Part of a small language model's weights.
Size: width 160, 5 heads of 32, MLP 640 GELU, vocabulary 4058.
Architecture: rotary positions, untied embeddings.
Training: 148M tokens, 9058 steps.
Each number is 128 + 24 x the weight over its row's rms, rounded and kept within 0 to 255. Layers, rows and columns count from 0. Numbers have three digits each. The size before them is the row's rms in percent of the matrix's.

# up: layer 4 MLP up, 640x160, rms 0.0127, rows 622-639, columns 0-79
# down: layer 4 MLP down (transposed), 640x160, rms 0.0106, rows 622-639, columns 0-79
up622 552:124121182141133159108115091156137128147124103141144177109123147148102094147181137139093090138134097071133137148165105147109106114103112138105157102139114154119156146138132113140159149106126068136116130104138136087119151122138172115107165141
down622 516:102125116126127139148154109171146163159094165123092102154119149184118104174137123107136062149136115121103115127145096154144133095104088141119151116107123159125170175129120116107155116091155076155186132113125124149126106126116133127139157119
up623 015:136134142094167096105157070127145095189105123145128154136132119133116155148131171138114122144111127134143072153123102093129162111117118166163173134121117098133108127138122168165140130106121165118131140143109088097166117130179180159142086122
down623 013:121152101154124137129096103114101105132145128116137087198090139153119132085119107105142146119082102121133124088124172133128121135114132060131113143143142141138128150118114109136120143145115126153135108146139133144105118103107096104106079147
up624 018:099135119086137158100076107104083122105124107125111083111132128076090102110120151105127110131123132144110145133098123113145141135138101140110109112132123098100097132095105096114097136133091110134116091095169126137140127131149119121152092150
down624 015:101107103123093091159119149109129139102166130108123122088148101126112128147120096132127082122157097086141135091124107113093114121103124073130122110111115128158135085103136119167153103134126144094158129131076133162095128111070128078121134061
up625 227:161080135129153111083131144150091135103091136142149141096093142157142126127146152157048116103136160142113108168113133128169138125126115136121139144152125176111142150125114119120115115128096105123124090131137158140122113066152143136110103148
down625 192:114165096103065146149151122104179133175144098123097118148181136102110117120130114099216138141126097127126137104126137140115151151136129119128125102121146110138103103112142154138150152126153137121115154128104107127140147155129149128128154105
up626 018:166137144090169089108130101131108128182107112130132143114129096162131145101073186121101128127142132110136076154141139127098159140150139158141146155105135110137142138096101123124137139133143168104143113166111145109106093101210125151127121109
down626 015:149083084152080158137100117101140103107131136110160148117117131133108105135129116151119161136123143112149143111120197118090109117108112090160127114124165127126134119173126159119129123149128139100118100141126149133137113087108088137086104153
up627 019:164131157138173166113139175172132173149156177115166142108125112156143102114130119142108137154165092157184100151153134139133184130102169143184139143125146130132120130125122132174139141129127178093148106111126127126140113122161164190129141165
down627 017:152127137155119086150142123112141151188129127167145141174122165157148145122159156185150206135092177138095121140115186145117115122156137093111139131136161166177165127151124174135139120122166134156148135170152124145143129147161127148132132153
up628 018:137144134143169130159134139136123127155118117100163131139165140124142096153131103145124105101147158150144129123115122176149152095105179130159155144156149141129145136142170169154163137170119145127145130148134111156147163152131167139155192148
down628 013:121124114114107157127128162176089154147119171136137157124098128149108155105127142138133186121139123110114133123133166126151120127146128075101099139127158121183163119059159093113121143123185121164113159139095147153140104148123125128084119164
up629 344:137116145126143116160130146114120125122098087156096187086086093084127152144134143124089124140144146157163118159162123177164088125120124125112167116130142126105126136106135144112124141138092127135149130135147127089205108099160130126111104136
down629 285:160168087082098104123118128143158153148140155101116121145109139130134140147113098137175199120086120110140119128107156105102147150159129135120117129129141116135163158138124142112125122106123105152148180109137152101091133131137101131101116089
up630 550:084126156094112132162152151120137165149146079144113119075099100186129117130140150114150107105156138162192102135144145132142138103111135144107187132138117123100064129081138124170166145109123140075167105127102118141163111096126118147116114130
down630 555:089159126107123107092125157104131129156121106121117109116120121132123092145147172120139122098120112127116120153151149129116152124133089106158147143120114081104125136093126108137187119110106132084160111110127124152126119112168166155130136149
up631 159:133152140090140174121118138124113128164153150162144115106108103105120106148146112166085115144105143151150161137168086136149168113159091112171094155152157090112067171093095117157104123109124132107099112082129168110108129106185133133111125173
down631 127:126088122164127104153158126139150139120146097083142153128139125154132144111121130078163128114155121092130091101092155128096092151108169170117134111127117173162168075148159143087156130148138129141148153174125095138142141167075114107151146092
up632 017:118112132159154120143122100131137142146128144160142139120127137134110141181116170136102138163097132123130121145162141143094116147156122147160100124148112072161107151125108128161147142095170134165141094111158109145157121159149155123141072083
down632 014:154185121136108140150059114094108124117168125090119094138126128153154127112138112139150123114151112122181139106134129131127160137101130103133151123095161165144096147125140147124135123190090155138120147161111142098080161117124126131137151149
up633 020:137129125164113124126164169164115186083132104129096144147122110094129127136152108132150131109159138101126151142123136112145113129135139163096159090171129113128135143125174129061164177155136118113138139147134107153139149131103094144157134144
down633 017:128144165119154143105154126101147077138091109111132089107138142119124141109139116069130107119111086140134144120134103150109170102145122123120154090099131121108122120121102117111116107084109082136116135101123155108116168132106124138151114132
up634 022:141128165143125159155176117156141176175148137165136170125133124134138153132120155135145172128136178122130151163160175157136127168141140161157131156121134111162158164149125132138121190137140124162144122131148179146132132150196130167143116145
down634 014:125146130134154106138136114103122090149098094088164115121165141112138126175137138150148101159115107136118141100118139126095171096142115115123114094115144141064113129146150149171155122142065102131106097138124111147094125104068103128127132096
up635 025:158163140127163139162112173125113169108172146127139122116147143138172119162179129161143138131135173174146191133162112129144143123143134149113129118166155129131123144122138142138131135133147156173111132116131151154152157131141186146110127187
down635 017:090103099107111078107114109119107136135142134102114158111095151146057158088108112093094121116130091099128080114105114159110114134109142106101135157102127133190106088125136071122121118099161112064114131163105109121137129152110133131131167107
up636 017:163126129132116118167168094135111129142106146157118146100154112126132146120125146092155127089115162081125110141170146143141115158143129135137118152095118085150164167117094136135145156145093154125123153141130142137084122133185121148134086128
down636 016:142118125150083186139106129111140066117127103121164125085118112103142154155113115162136126161145114171157157103134158128107141129133093122150085098096125069105110143107139141159155127132104085135088096118139144131107144099077115130124105116
up637 019:143156156159158160108154131129132141194177111132165161162147171131155155133127156175111114158153148167159126131126164119129161185139149165150166145145135150108117114134127133152154134139142096145173123140127102147135111124175140123161170127
down637 014:131103101111138089125129118129113163134114152121105130148129151125094126124123164118151175084116146124068108184133123152129126110112155082147160142122161180110137155156119172143150140148147184111113112131131138144174129111150118132082091192
up638 022:115104111073126134087111105131108125107100106087120120098139121092109114097117128120113097133086101094118110119121103101117118088122135096126124087127104105112087114109121098127088123113092099087132089103127090093130119087075116148132085135
down638 014:159138138154112077148172146133122156165161159139119106138098173146124133079210101133141131155111104101101127105149122146144158136140133109119142134150130133149160089106131131151136093120121159139158097106104137132125129144096126111107118146
up639 018:157131146097127116144068177157128109103166143144126096101134128191114121112125169131126115163168118154148139136141149152147161161125121109136134130149123118141183121125106169181131114148136133163141114163142161160101168127157128117121134123
down639 014:136094127119122123121162116094118189112106157157153177090129127083144092120146150157095154174128159094107077159118111120131132138090153147109086121092113127132115108152138127130145113152151137067178105127120073128159085116122117107144163133